From a checkpoint of a small transformer trained on Wikipedia.
Size: width 640, 5 heads of 128, MLP 2560 tanh GELU, vocabulary 43992, 106M parameters.
Architecture: LayerNorm before each block, learned positions, biases, untied embeddings.
Training: a variant of Adam for these matrices, 619M tokens, 4721 steps.
Each number is 128 + 32 x the weight over the matrix's rms, rounded and kept within 0 to 255. Layers, rows and columns count from 0. Numbers have three digits each.

# layer 4 attention key, 640x640, rms 0.0217, rows 630-639, columns 512-575
154160092147141156148172107090109113125121171080122138107176133107078107171138137114110158114138111093149104152157067188163177134150145053111128095104120084099131157098074099212175120182111131
136126107140071116066096147165105130156097161107158130194189155099116169165092094131120110194127140130115154118106149172171022140076131071098124088177127167114156132081198162152081120087121149
151087075152106147138192157162175178156171135114168192155045121103130154215150153161083133079125167135200142122154135099173171170115105148106161089067095077123156178111108068160160163128091095
130153130111116094159130161130116109188163117126106141151110072084106150135127152109095138120119080158104115113090139193122110208117164136183163148119126105100182155160116096118141082117142150
136129129117212149058099082120140119112113185096118086147097148160141103119131120111114141148151072145095163105126123191157116091122118142134122164159102130152122139122106118128087192150136134
125083089062117107115169090090188167177102196119155141111110128131082132106108119100131156134100101137150147089138093157134183195200161119149143089140180055091177089097132147174129107160099121
098164143090176095113113106143118117129104088054142110120103124148118148110146144114094132110184115122135079142119131106121112106092148186170058132173160102111171106155174150134147117095126141
129118062136070159145125093145135148175131132120098160127107125135129110090150119193163173180096158115085120161127126094146076146243096091115147118081173132087157143118118140151164078160146164
152100131127105167172099150174094126062096111174135092117134132131145169140141109126097144157149157152109164143137103071132143098094114148153167074131088174110096138122105084045122123120128130
135137130153118102124089126178144105072149138155167075129113111143076160093112102094167135107145162140122121180094166051076107070106093182172080196138127182165070086125146130096087197167146107
# layer 4 attention query, 640x640, rms 0.0217, rows 631-639, columns 512-575
162149147185150117170172128074181132119160139087127076117129151144070181158211194121102142117086138062124127148126123059118184118189079206112110141138081166122083116118123130127120199140109121
107181147084144089182137101146137154118143105131060117146175106094161147036195118067156167173101075162080132122136077172097141157123120099170140125124166136136093127164152119122156073178128167
155158143170147190110152114194129095147093165117140095098142195160133166135123090141114106095092198150177117120138152074182195152163136119104098095108158159128089114133088157073175093149179120
100143112147101126108164191115081113089073099108178135072175110182091171065159167159180077134164161131098151161094201102135113098131101181104120061090154159140142148122135112069137120141130099
119136120142150105161156139112061107143136131128128130139127133090156144160085139139141181120140139125167130181141111140158080121132089102140176120127122100145110156196130084110141140079147098
195135155165149120096101125131153157075173190152139087128106180173176080096117126124100098141144054135152176175154176114163069088111141099065106127120104138198154114132141135114127186165121126
125110122126125099079136089124154142093067136131105113124156156174059149139079105044075134170075169129134120095148092086101126192146121170086082180136173112205110155104162126097090127198181102
049122107142124176152173170122188075143103149109150095156146174113181155152099122149198083060089194102144115120122122145169131163137114072071111172131144166139095120086105111152118154180086133
144119125114151111103103092082080170093155094116100102100130146109134130158160158133124128146144063151101118084183112130184131119162189145129078095096102139109165103101101198120088080063153055
# layer 4 attention value, 640x640, rms 0.0316, rows 512-609, columns 512-575
250148109140136061091105143165121073163141113189122079123105056092130170172144124098160102115131178070139107185090185107109126122133107142195101165128143169107162063087116166073147115080092135
115087111126111110205177143168160138122082152140150105153151181159156107130173152153076193082097099107121112113163080145062090175103157141214172124124140086164163156141103072151120140056189172
111127146136192204150124089210120108098094161074137151135151149164157114140122127150024143073133115138101156110139157162120133152170167159122214089140113087068149113152112134143076119083128165
051151100078180142140142154098115113098103140100164173046133127147183096126092071104137107188139178042116196143171169123063150108108120176125171148096136106119140147255147092092128150128130221
072162132153141122100158131143168116093158133141071159177128135164108161099175148141147095156095092140108162110101125115107105144141139149132134110167134149101140098083067100129119142085172081
107169097156107150116158106151172172117140138163132142122099134136213133135146156148087120133122092106128161147180117139123098130130157170144137114097150127147108061131106107080120126117186116
136091087100141093152140110144181115116135129164083115120123073160091074152119108047165130161165149054154118228162177130110175105154085114191146144137154188100117098168133168111167097073171159
094106122134061077163141158175184142149088142115063106198115093137108145126192121131147107100124146083135135189069124100112119094107164087175099149135176100125144111115095127079097165133177186
152125110162140152102147155143112153160223095179175123060161164154115104146096143104138089141116117090067089068192160158095120139143154142188093110167118123158094157112101154147140127129115079
190180102178148098155084150048118087099123095193158087124088093144156085204064087106176112130139124087096099136190156126116118144159132174124164126083095155106140136149061074113136144133115093
085140141143101159101132086138107077112115169106151120115149178180117059129177095089120133128105127110188204145119160138161124116164136117154117095116122155133134101152140153094108143029115166
150092129175145147086136177164105221143053169136170144159145124157136189128075084125071129091157131082108195178153142137125171093117094110081158157105172173137103142178210097123153146171217148
124053102122198143135120136093128158098255107105145146137106136074155141095116084185138092116132147187116094146103143097117146104113121143108093145110177160201146148134142188174124117172154096
081110138192134145064123083106154219147108078142106105201108072068106157127107131160156130109122125138146115172155098103173108115063090083109068129166134088175115114087141154143163123187122118
052087164123159186144136183094070126110182168131115132048145168146093111082157108198137075108124145080075124134120124182135107116173173104154084091123093147135162147196180154141125133097086147
125127123106099091146174151073059084092086175137138114116104208138066121081177145193135119093145119145058168104067162092129141148121084110051102076159113169116132129221143082144170143128132110
081088109089155156135159163108103176159200177153203179097121179194144129119127163158162125180161146131106159114138122126120120135123101114145102143144128142109117114236172134155121145068117123
172192169139136045115148126139118130122134164140122138097154177177120139117122123120114137061112130162113142069145116122089178109153121151158111125165117129136153105128122118135147110086061104
113160106111160140178152116059165098113169126149101122109135117074187075076139093120159103120113094149140093065123134044042122179107178113173140135141138190150153120038103120072152117096183118
077173117147131166073139157143083184114112123084183135194151145153122089147068073185127088223097117144063149106137143143136144072143083120067105159067082131156150102149135111171085138154146145
234148135129148142126139010096115125131104098149175147126124137131178071112095083072167173142142183073091093187088134167126132084116084160131159112164135149092157125198167110135161181102201159
079110084155148191131148178137155083088098162141120153159160137138140111104156162117089128082133087179122114122149084055058087137131148109165083112191122110186110156085166159125080109151102155
046060104046126089186135161146142145148063087138136160137127112094074157084086132179083149136135044205068058137168048068108118127084107154061131150102133127171096171138153120141145139255176165
173141149171166070134169133066156096144090152142153096072137127087147184127110136101126192065137110094136073123128188090165141140139081140101166177174108170124144109154157152092180149157092092
112168108137120127060103158173136167157173105130117129124165177105074075121079078162057163129136180149164140133182119120160161097170146099180116116116133161160116155095102164213098105108131138
132138166154105084093152139126125128140112103103103151119146103118050116085129126102100193108091089176095123170125070111153112091141135125116107067200142145098155121138109162103120158176171140
077191106117112098126140184151039148157072111147119107120128178134098148165098092174114055102117113115107122125116114116140193091122119139141131088160122121160146120133165123115108090152111125
137141104159152112136171154148099096098120109138179126055151179134205175166164128149092120154153110112119173078127124136109116152171153165130107133109113145150114084151173102132153152052109119
103180148168172182143144056116104128142091173118161163033089153136243133079088098160110158155112146076162120106145169130135099177146111156128142072166185137102148099145165093134145111158139106
116124105083102149127107158147142103146140145137050134169149143103094090145128140163101122174138111159126142141097108126118124146134202158148178180057099153133116151044146127109080090145072183
173121128112120200195139065121125133114071152148171131094094178109116162140063154156037203126139096176054077166083082157171131147106128119061139101158137146112153126151111131173130097202163123
066175100165129169147138202192136027111002145113129135127158143121114098099102115080062144236151136072172151133073138152114123139113072153094118122118092144123158121162084087113130121106048154
138149136124127099164121116102132106151107154150087075176090101152140168158109101091093088101085089114146091048087164116067113127130114156129160160150099123122102098088111100082155132066094128
195164102126117057118134175147090047115090166102089078122150121126093049123135127090120100106131104131103170160133112112153170141152099110119113087158076119155143104055052087136175131104138151
077075109062125198166101093142134124169162121114074164127106085118132115112149157136134118106176088094107062115093076146109066158115136131155144109142157154083135125125117134109104110104131157
189208164151176186137164131108079086123233110159151170050128152186121152152192145137073089075157194138087118100101215163100193130140120143185137129119099117093150130184161147170106154075063071
197165111114068101124158144103142081105101118146106094148120123111149089129138119076152124155116114155116103080166115104150083157134129172111151113080097166121112106099104051101178150108161073
095087142206155181046125075119161147142035099112093129184108049135139131127129139080144143188151150077176069186201108092104149092111077136125154127125208096117095125057148117131093120163134145
152131125179076121189118084100129112115128152155191121111164118099087133110162128141152141041151118074082147139147193117141114131107118126074073058168111145083140115175079061123135150213057069
199166181079149168172098087118084168090111126144153121049138091180086121167145154122092154040125101066051142175090088181187200101122037132110164126141130156070142110255050120100173124202169105
060189126096162064126171193190125094112083117115073164151129202131136135111155123125024036131148121121123126099088107116027118103121172129087171146122078109143098198219134158133136087143023181
098110096136166103089116187169099130111034138140173154126146136138146119137124096119075129119164139123149088118116119099037153119083099112144136127187124140143109131223066166162104123123147144
065099138143139184111071117124140191092134162133139160143096141173127133129095093122063156144113156123156180188077080160131158155103069106097168167090175080109143109158076127108105168178116141
116124089170186172112103138181112062156126107093127149140120099153172086094151136121166104164175199063201115171143154149092146128139112155182144144107159131124156105105161203100128119107087196
163157128090096148115167133126164135146112173147122127099118110178087168131096193132179133162118132152140156149071143173176097086092102107096154185088077128124089122203132120080116102094110139
129089120082113105102119212176161150154106117128109105138086139177108190125061185158130151185111105221081130055090069146186105104138087171058139145081108097110150094081115132109124071102091134
151123121103123142109084132130191125156187113166081134085128088138138094149138103096099110129149135152190104138158093148149096133115160154149127145133178089118131090081097163088150128115151085
180160156136109160111064068089099194153134144135129135076141062109154105162099097114090146117135124030103113154169140163144138097126077110098142087162171106091136115076050118158153144177200132
135069087097170176146066183117151155115190087117095090141104144087102152082141124138136119117115153088111150163151099161097142134106120154139127114071101173147139152118107120154139117178150109
173147112160109189114129043105125111102165109174087107123145086158092159079103152102216183119110128163181160204096144167179133100112129066174078138166124165082164104059104146123144161076154133
099084106093121125178130167166115158134170138121059081203154120130000145169107142153167085131099129121165130179090123142185129145103150113156108154085152183158097058162183164063186155123152137
127116121089108091175152163110067140144173088100095134145178134116085135107160142192131088027129018239146107118090068121123159151120151110097069071116110120203133108062122106162121095113163079
192125127130115067133173150111152106108115163140119089085134093084138175106095133158129138170124099163163156079145067102141048129087169142085142108132093073135099104081068128063111138072111089
115112147131104122098151136113114118159120065092147115131140149113108101076130122182144185143154110174118135140158187158103071097098122108132141134133123123136111125093124107088079121176120122
184154146146107019117080098097097170156074089129166128139115113165096224176108109150127085157098123087143229122134154156194159110127081145088132145093120159121091068127145117100134140162102101
058084143142217153129096209196093157140095093167150148097165177153115057107130077071047119109101179041106149159204152115061179126175111136147135150126103179170132143178142110179115115142186188
165078125124155195185108067120163115163229122204136123086154055175161152167117134095153121153117120154110072114136140185131148160100170173156170137111123171090140190138176156131108091077156091
073060161036170189110094139118104207134150099084091107130132120162137045133126147152120157239163150157106097094210099092099111126112090157175205168065129150137137143107151139161108109117136141
031086098107126144125169133121148072096119114132063122116088153112048126125132167135182086203146149162151128162054130099078090149120127097140128174115080175117161200205157169114115094134081171
122199113145086167141128124118084168098031172095174155118114203147172129091156070180059129065118112109162207175095118073143139117165099123106108105153141170158123135076110046127166122088171086
103138138069104149182069108158166190132195085145130153180101066170107179133118172169122125205117105205084157143151038141165142108125147109116146165053089118125147117110083103119089145130137086
227113084153138214155109130065121171140167178145113110161114042163208144138093141072149135178139088143083091106183036126156148150139104104138146119056141088126144104107124135085153100116203103
055168132120147102146091116141165119150141124122139147118109160165103097143234147185091170077125190137090112144049169161090111087123174120166088118122117102104122135148147163138135119174067153
214171158189159109123090046186165148140135172123141082103180058135139182227123110107047145033136120114175122139115166133191152142120090104119173098176129101071119072066089129144135137125182129
099102124115128148097134178171137193126139101151132136127133119070121134131107115164136144130146141144179097183160091123144068123109123093180138160169179100111138139116090124099108099115165171
184104140146168167143122183144129123112255144136158160158145109140062155183151156169133117136139083125150148186063171136231139146116121155134086176107081141136154082171179195139166116120151119
111130132142147104148094110059131133127146086165156123182110096084096092134097116118160122104162114069137139131097141093174170104100126129098108083155158167107157140099112119152122155140147103
130092108155144173100144064145215185118127135106090142135123096136180171190143114119130181206163174076139149126142123177129073114133172126153147177078153141098117127064135163116141160080159169
170162136142138059129175071080109115136100158199191119069144145097153125159093140136167133110148082145103095154114156147131170105114128110088116105142147156131107107142098102086156136097177044
106117092109085061188101161108092118152173130154101088125085122122110193073183099183126106156104130134069171116120165130105112141093112126149066144120050129128154173114136096102106153193021123
019121131152114093126179161189117095124080153104104151124122204165127154141087149149155099153122137148095212157121140086166070111124091139060125116183147074136149157173184132163106153081034131
174153110104087119140143117067148115101094141153118093120145095147172194138073161091175134188142143188119143129111064110150092156078147152123163117105123097118079089112131122095175173108088152
106120153134168175135133072090135149117121140126114151135136122117216174078151119146093102117144136144191110063064180144038073136124195099153168189140151098113137166128113123081107180100071124
130096130070136075124135210073108152156164120181123100145085100153094146161059090058153094168110177109098122116161168143115182140145175190157174173043054130111140142204115155092160085131071134
153132114145085190077092123148129084147128112085110119160120071132190158064084173144124151163136143224194155054066104151130067150117179098173175090146091098108122106097069128142093129133028150
068127125146127086124150149125111132123082097142129140116111134161070111118142099165152133098114211084099163177120183206112141129160175128079137093179132134098122185182070128172155102181049119
120173113070156184144092111168155116110175149135088165058148131160121137152164113160072125108164096137135208193111129139158141139167104131108157117062123110118136158134114124158169086115138116
124159166137075119187200105101143095099135184091155147100131133095119102085159171115150142128088155124132121129083100108132076159151203129203106134196109160103123129145201145116131136072143103
081134106133133105118132143155104171161101121088065116149148164160124179101142120091099082099144061126206157110137122129148149145109133144060144145165135109116157070167078081136149189143208108
145164117108166122152123076127129065125077119146119102146143121110170078137165131083176091131162124075107125159159094072102112137127116115128165142166138168080102143087186131102078133113198134
124109088084147103124081078134119177150122112141100111223082061138121176164130149098095056232142150134165139152115101099124170106075092131158129161086135112104123145110180133101077172091202170
145096111092093187158185126126142168132072140145170136123096107101180158129068121119092123166112099191144081139139102120084134158099083128063166154112103094121152142125140139129180146168130101
135117136115119113119144150143169186151150129138109159172154134127096083159179069127107098118094138105078148167095170080172128103177118161149117071107089148129105189068113074178103145146121088
096158131169117148101089147197140166132081121152111166159124108121076134131081112117121152157093143082086181127087154105131155126122095129160157122153120173152132160143137112151161086146105200
116169106137134090128171110115155082157081099192087087151101150089051119133154132126108104052113090116139132210075172122120156119129113163093086104173134196161158139125108095108124131119183125
051112133174167143095164146108166130121104099106085148135110132117083123133115144143177072198141170105135119175112147094140085145155157133143064148157118145185155148107222153153114063127081128
146161088103112100077088149127171175124123098148078081177128143121058147135155136168130075138093062197128144146169120075171135089117116143142060166099135146194126106022089161126135057127075116
100096148086080159134135100133130084090246100162102120079152084137111178125172128116211146138145144193193087194088135079230154147117120099186093133183099177165123152127164129099120091112070092
125156149127143075141138181129158112115067168089109128150144115136119152114087123089085146171144132221155156072196056060132157158177125121136166092166104085174150119126121156112148088090131135
073141167131136100114133181166093176123056120130116119178172172121103137098096132154089097088091134110103160195160128119150141134091102150096144051175161116177112153127112113183114124114109134
156176122126147160103101062120078077132180139118166103087097171141207144106158100118068111151100122122151175053092217132078194158108146148177136143122177102080102136074115106169081187144176137
151185128154160096154190161080129083132115153143167158173081122103098143116118116092165107130096116138132184184057104139161186089104144167120132147100130156137122107231159110086159125097065177
177130159117143129095096093189119180128014152132119088162149121130157128154081101080138153143102065073164100120200101096151128119081155144130192127155123097122093115074106096146155194053206139
141098131090146176115132085079151217158124101155118117199136078089120150138096121109100186138166120184163074213155050142179165139071101119088169147159164108106100107188144126114121088169201127
184182097144074127118129071099202115144065140108115088177159141119129155084129178105146119155117091137231125105106097048118100076125103089143100135147125127099081129079150144074087196113136135
069159110122088078095135148078146100107205130147134118124124128144155135067136166178166082138107130153195149054116083070109133137146169152149041119136125086164150082124186104122137145156121091
156161159193106041076167157130074128125093108089172086100150148083094157121129180114158105099083113115116198099120127059123151111103153123134088101195115121151144103155148072138127131132120104
162169164116115138085056050074114140116242102127144120153143064107178120156112116102177138183151182104168152122198181169092158112086119143145138144133152088081140131140123165162090186144175112
# layer 4 attention output (transposed), 640x640, rms 0.0273, rows 512-608, columns 512-575
064167132183122164150140085146151174185143136174113092136131176078105093178143129079153182030052185113145078143180085064148136137119109115160132048184189125117096115074188127101139133156145135
188118125151084122108151141161140131148165083191207172144154144151116134120057130111115113149152083142119143048125084126014168086173160138143094095138161089086149117155150087107144141136136113
152114130064119134136111187138084117095123097146062141171150106108139151088062140168011127105182081084131130086105152145075121139136171143166135211094105131090110140163134122059150152149150130
175123105139142208113096104118121114100146158113180170080114061098080170234154123173103150166127106116175124128164125143174154086088129133159149114119067140122141099136141110112089127117155140
144103131085125096151079131149225117087121136117095115174125155158077146101129112065151076192132125156082170119100158163098070159116131111163123190179124137061067134084108143177175087122126130
155103138123133115104116126185175159110097137104174187116078172127081138092112164073186099196090126157108166111158083186080097105159138122129150117170161135095105098071151149171141075049102156
234152136190152142111120095099142142170109151164148137096088135147124122229074142161152230170060115087156114122157092072209149113098099134136169089164156116140105127095172089120124103117154071
133063132164106083157165129169255104118106104133140130113108190161061066115133126013172131185127171147111125139055091123074124092094090098178154111149210110104082107113116144164122133126168131
102194134139143157088159157137034203192162111082141136132164119075131143099056125157137091069098102163073143041195083127144153141189154124114100114137111114154142161095185011160080122087117171
063120111105095217116122173179135137120191117104179148148121160160134178216171141204153094096112077191162101118139078091138108064143132105112122131095108142156127120087138096140104096143094129
175097140080122141174082133107186133101081171192118132139110107098118147165096114097101160157123116112127115109147127137116167137091165119149100199126092146104062125128133147127154123088081128
178170137178174131106082159081087127148140156142124154132097111149110125183094136187085226151095124115102161133142140127183194109111163157113153120116124131136154162111184149113099123102139120
124163129145166043121168121086132117149077161080151121061111050118193073046095110122160126139101160107127132174131110134180114158166095133096104028118071146137162082119176135136081138080089168
093180149178144080144097129079117095140102139099082093126165164149207112014142075087196142075097170163021121131146133090207111149091110106130144109132154114233126151138085155151112115147053098
217160159119162115099123115092080133141090145124091167108114056065194172161078155156104151173144079088127113108170142171164205163164175162093156105111059140123120081152137085134120131045152099
115160160157162146111077135084076095168137135155082129123110057116181139164119131185085155154129104147104182101169183159166222164121178133054122153124097133107156145117134087132105161125165087
203097133125147155065144122109086119140140151082151183112109032103104185164084146181109123191130074098203132066181115151112176117153196177081086076119042139084158099099152054150108127054155124
102151119124106166134091131131099161158164113128093133160184135050113185137151096134067111049168121164095124076147166155123184153116193129183081196163075125132145163123177082147112172162152189
086181127141154078152132083107176203149107127128217113062098135133153116111098088130158116114097116123096146147124112126171097122197083120110124073169089132106133117091142140104115125149140087
171157116134142099119085122101094122148122131088108152103146092105166181177127134180128166184148128104111145168172166166208165108099119144106144182092061129171102101132109124150121110105134077
127147137120121164116102177115144107121204115178155146135123107204168124194133113186127146169110130166152105118116080139147168097141131127118137098103080137128122165094136100108088088135098099
115196103189128086159107118117133159128107160116093121145156119091149084045106107053077134075123104092060165082145179114081157134170124146144106124114147140128137166137186194144146154123165126
162141144182171094149142115086102053154089101105112096062111092179120098130102083144082170151160182084166192181114153129171101165138111180081158054116129116123222128159079128104164130180186072
009136130124168208140156120117105147151169128169105082137124171104132121190203149191146132026086164140157111167154117097192113146114120129084145117131134154087178165093149122104102163224102151
183216130134154058177082100064101149136058139161108116078164124096203123128105124122077203039115170048059132135138164104255170134093125176137111122076124106170075127186084173106169115158108066
071133170176115139155068151153142132115152110176041113193152135159131124073128139035115095085137188154087129104098176117108128158109163100202136178183173127084086171125077169123175069189099117
161152135120140130073072151079066140171115139106108162145150139079165179191150137189118149135181111147079129139158152155168201136124142131101137161125060111181138145164107080187118119104136137
060088125120094149078128159159121185138160116106175163162144159082129129098194145100161000055129118197092157116125113169048139098173164094094092172164103153136128070079178126156088110107097222
074109132040152142091122189136132141105156120117195174171113127132179168067141179170132059146120103174146151062127100184065113149181134145096111115134073143096142159128116114150134097088056146
187121093190107090146184078151131110163102159126130113060108105103050095085111120111133159118121125073180124175130142123146102128117118142118096070109170086120143073137174142120133169132184124
113144176130156062098121170091096086151119076168167124104069118231208086134111138204105156164183144119126143163124157143151196144180102129088141138099140132161182167104065180116108111164165035
217081097138135148087119085121090108137143156130147154112108151115080136200145123124123077157187048104125147126147192152104142102089155168122116240138152120123138144133062104135147147136170117
064120110090125135135112135157149174145162099133158082136159216132083137124151068130138101067126123186094127144134100118099087120171087124106127140154106124151112170121141106094111114206106160
098147130132120123158021131124184174124107147198058100138107179119098156175162125061155106078087120138050139097134168083134118070087149085102163193182183163113067122107121181113150125184129144
208108148101137084141201123151167096136084125124133120114106123143108121074035125136159168213126083089159097113084088139114131172175081150097156017115130117091135128139138116073171141087156108
133156114069107163111136108116096163134127121118084136132189069000135213110150155140076051074124110099133088093190120146086148190157177132177061138163057157074123125202170084156150160105105255
107143124159110173115116107147198186102146123129150112154111110174067098149150079071178069151099124156111121107118133122074094088136130101131112139198158141111155137063138179156138111174114149
154141077165131147175123147150158112130139169109108082179134162137117085101111098154129224166105183121147117162136109147152099100095081134154162122043166107190110168119172165141085113086070093
044126154053126158138106175137102117082170097145106140107138104130200176150221179159085060149155096179126130134087151143114202159122154065072117135132111159095149138169118081157115135125150142
072145198099119252069087189125064109143185103181101145172100118161168196255099176248096142165101124131156088103169114102170136123128133120136177123137126140115143158085109094098141097155133107
118110094155173117101135067105074114159103129123119099095116133097082126169166109122082108095173131124062170184154210174140105105118135133121156201152133101109141132134082107118077212167177114
120129106172132137181145164133109123115125119131141123131145085123162131096092107131094103113163114110089151059123151103111106091140100118156156195150169136138117147201099101038130104136155153
161083110121135089134143116126151087062092137096160123114101150141092145127151154091143088187161128129124147157124147165108069098084080126146159188130166145146088137138080165150111126115091197
174144089140109172166125115091128139118120191116125135134152139047110136148120143124140191059083087058180098139152075100176119103102114168148122101100101135113087105129170122105110155110109177
159069098191100208058163089145106106117153157054132147155102112093047172143185128108158091126105064117229085080173135100046110088069165158147120141150156166084197131097144162146140188122148129
146085128146121125124157157168118140108142108068104142132120119129072099073128125104152070110163104177120106107144171131078117111133135122125112182140149144159161101095106169150133154143120176
105128119082111085152154126146192124098088111127148113109112156130127124088153140081186073108106142141143100131098089089120032108141077104140147106149197134130109114133101176111152104134105151
109191168076168122169073202138145191122108139169097107110097093140158151115058161172158123217100186123051107093155080128189093121135110091163194180152186104190092142172122120092136046096091165
158119125134144084156146112125120153134096129153160101039126139123136100095084143135182149115106154098152110161115047115222088122169074114069173021136156129166128084152146099061102116117132145
136151121154083085177149130122151111132120146181138132114127192169153122045087149096184166141096133101183104114120079098159160114107097110124163050151164130132099120143129172093145117142091154
118102162204069125132144127122135112188183108150144122124125255147100116148128094038215189101106176156144133166108096146174170162090133092129172067134138121134088098045153183114154052199029093
136169172145124043139113132101126147149060098138083127137134095119217100064112114074118103098158172157028116133087165113115159154172138084097112173148136123195154126160125163163145095110130151
050070114149103132123152112174155160116126129090142142151116198130040126058184140042158045071128121193137149101131133117032084101096124104158112131173157139097133110091111186173136160136117176
097118091064108062190180122138145148115130086197121055176152140149135065085156102128123130045139177115136135154053113125108118175183083118125137174126133130152085154177076154060157111184122091
022101104112123141132090130131167120132158102120130120116122215155103157225207141141165130108115180179122113215148125134195058099097115106175141173150125141180108122080117170163096101175091133
202196117183182156139098085098091154162102143169139123079102050114144135241061113190086185127090128065075157146159123106249119142148130148148189134110119117135104104120132092049111082131170068
178117114092096103118205130159115101117140101109248146088117119158147139142114149188139149132128089085222075121127073078110092116194110126119108035105108149135156132148130083066148139121157105
239170104162142132151156092122118127132118137111131122128086020136077118159011067205106224229107119064147093137130098087188087149139085154130160076086119117122152128145162128084161133118155072
224093102199150107140142031088130059143107156139119109074086088129099102165127101109104185179126091058172157162109171143148146141096135128127132111157119144077158127131091132114146169129225045
112163160076166079117048178079126173134085129175101131141127213129201130135123155165119152128118128130055152115106164148144186105092155154125141166092122142195107134151125182149144106104099094
143104135130111076135170120166146121095103123060136153112102121138098111094124138107177111161159143112150095143106124091108058118123087098139135106127158138177153091138088183131149125114143158
131099128130086127090162182190144133100129098089203169147106191184112135125110119107235097149129094160156088104129081087056033043145076114133180097112151144144120123062115156148109093131085121
164073132078126096187145107136143091116118127122051090104164079034152156106126167140064152169188180054151124146121152184142138228121147131147102167110097115092100131240076070120161171093190130
060162161075125118144091206151156118134123127160085103152165146139158152092146148143103107083105163160074106115168123085131072164122132108172112176143156101125094153140133122111167136157073171
166130120138153095112178142125134084115081154100116135128109135132086107063084125082150127149097118106166166106113098105111122139127103141151145034137168112069133103158137146138158151092126157
122131177170152128113143127110131098205112153124109132114150100134175093159122179156164160118131122101148114153126136077188219171154116090123105031147097142140167096098141118116133135110109138
061134140059162078172067146099178157129108124190120098098144144185186111162128125123151109139102202158079126180090113152187114144153122099136164115152099121148083150113103137131105087135075124
207087118152104139127197116173167119109138156112189151143112199143031095101090123104169161159099106097194108096146043073061096089111109155153113048105157133099106105131179134142157131075129137
034141155122123160112095178127138143135160087156163135141121142182175108160154131141153067080117142224107124087106097141109159103188153086121135145157120122151114148066098098137095077155083106
142047122065098099136209126130105095113122078088164122096153144072121191074215127108169079116203142155187113150083115155091150194105117100065083120140100139153159117222093026148173144155179169
189068099163134117084147115127116084110113143081097181148146139103105138132178142113117070164177079190140177088127179181062184111069166130113074173159141139125172136091171122234119189086138168
092077102168091172100166111173163105100169121087175137144133205165035148096157103080195066135144156189173159112111117148052085076087111103151119127136146121107130143115126142166140113159110153
083090100072128100143207114152146113150131131065151102109178157114069104034146106066097054131176092134161138109164112185022124187202107145106057065146090106100138126156184078141126188116142255
089148089168123224120133078150070169152155128084146109117127109085064164243139112156110130040096141142164094173156080080163044120144137128180161107157140133157160114067114088089090138182179129
126111099136102112151176108161151142082103137079113112132139117092068139019128119032122064164151121093138112103129147144043112130090126126175082171150154132087146151179099183153187185118154211
129129100090150228162113141131085108100127160113047110116128074088151171195145196203083136107120106116140132142159167140234171155089184111103133183114104152102129143174137043163087210114151162
226173133125170137120085049101107147137056161127120114076078135107111158203111176179124194137072105074118113146161114111225124116083137134150190095124152145159152082107134190106140110120146120
086142143201106168079124112133123160160187125159182160133139156157095129142106134095098141131125107124218181084129128155086178094136191148182095048126127105037171135091131108170110166149160052
073087138092144116122092163139170170124119104109102107159131223102108147092134128077173099092117178190043110123110093167100051160124120137120170192168127124125107126104113137127136131161073198
138133121139129131111076113120192147135146150187134120133107163172107098181135129157105213169069125140145126175119099138148135087116121124131151060126131127099148145097214167119086148139119074
190079122110144101111139077110175140153129126120195113083108173148083115170113091123177209177093188082157091212118057107179044118094076139181159052118097105171114099132120155094133099151104101
107155136143101097084150173118110110112166076130199161139130139227140068106141088117147057134162112197108154125082144119056085093178090130096118117132144132139144158070093147159092124183116118
179197163109187069148077101094164151154076140179071125119099105142177125160091162188103184194102168109050135193089136136224158182113154085110149096110136114132111130144108135129145119108130044
148198104176160164173065085097100141181139151171092087106114094163126127211092119178069201143084119069118151135186179118253139131075135122162163141107172107133114123094143158076102134166125077
106127148154161113121096101094145119158146131200150120084112190188147118204186131151160155059082123166118142167113158113205146108121155113096145098154170129131105114065109125085101108168127082
178145123211158116107132077095110110182106168138120109097117138126129061188121119137157199120105115091171173161162156116190201155103129145081124071103129140150141096065175147151106158110130047
109150106177122087156137063141115148156068125091082071129150191090128089079170139069171136069127187083077125176138130094147115135107076110136163148152213134188103059141131163103146138121144108
151139148220097150095177046097094112180132177113139113100117093109142100096144136109190142148065116095203106136157111120149251159115145120115092000155117158105196073085187139172122162089102124
140143136190094153091107095136130148109138105113160157170125145155094149116129099072099095108149132158089153089127170127062134067110175123172102164151153137111157151080119150188135135123111127
149186129155186104110021124074116158142090164136074124111141113155149164158087146171088154147097133111060169140174198142229165122101142133131176131123106119129118114148119165137093130128108082
125111129025131114169091141140131139092144120126163125128139100029151217103130146205075147160116137104114117137145080174138128160140132143096102183070046147111092131202126102093153103072112169
086131133166133200073090088083096105147162121118123137125149133153122114217188131128091123082126135138163160145160197147161163132099169126145112140192107143095163137063138120156087158164133150
128125112118119118157086196159154138146138158154099111165163216122114148119087090155137202136125132185090119110124088114135082143100110130141136123107144090171106131132214127096145091142067154
129136179184124120106154156117066075144150110120167155118144098222199078096109104152164145120168154140137127156091132108179139156163112140120145054088099139134170148110071145089107079178085087
062070114133101089165097120160207153099140130115157113147166248137083116047168108050153125104129165167101125138099135151076107101094131132160089159119131133132093145107108188160144136148093161
064080130125098076147140108137184142141115107084167142136152129093128099039165094010166075117150179183096152117120133211041124150166147144176104152142072114195133111093116122228112091052105165
045152141152123131108052135121118160143104141125111129146138165118127146110155121049111070066116156175079174082190186180082196100136203119118115161176114125122111116098150137215108135107110187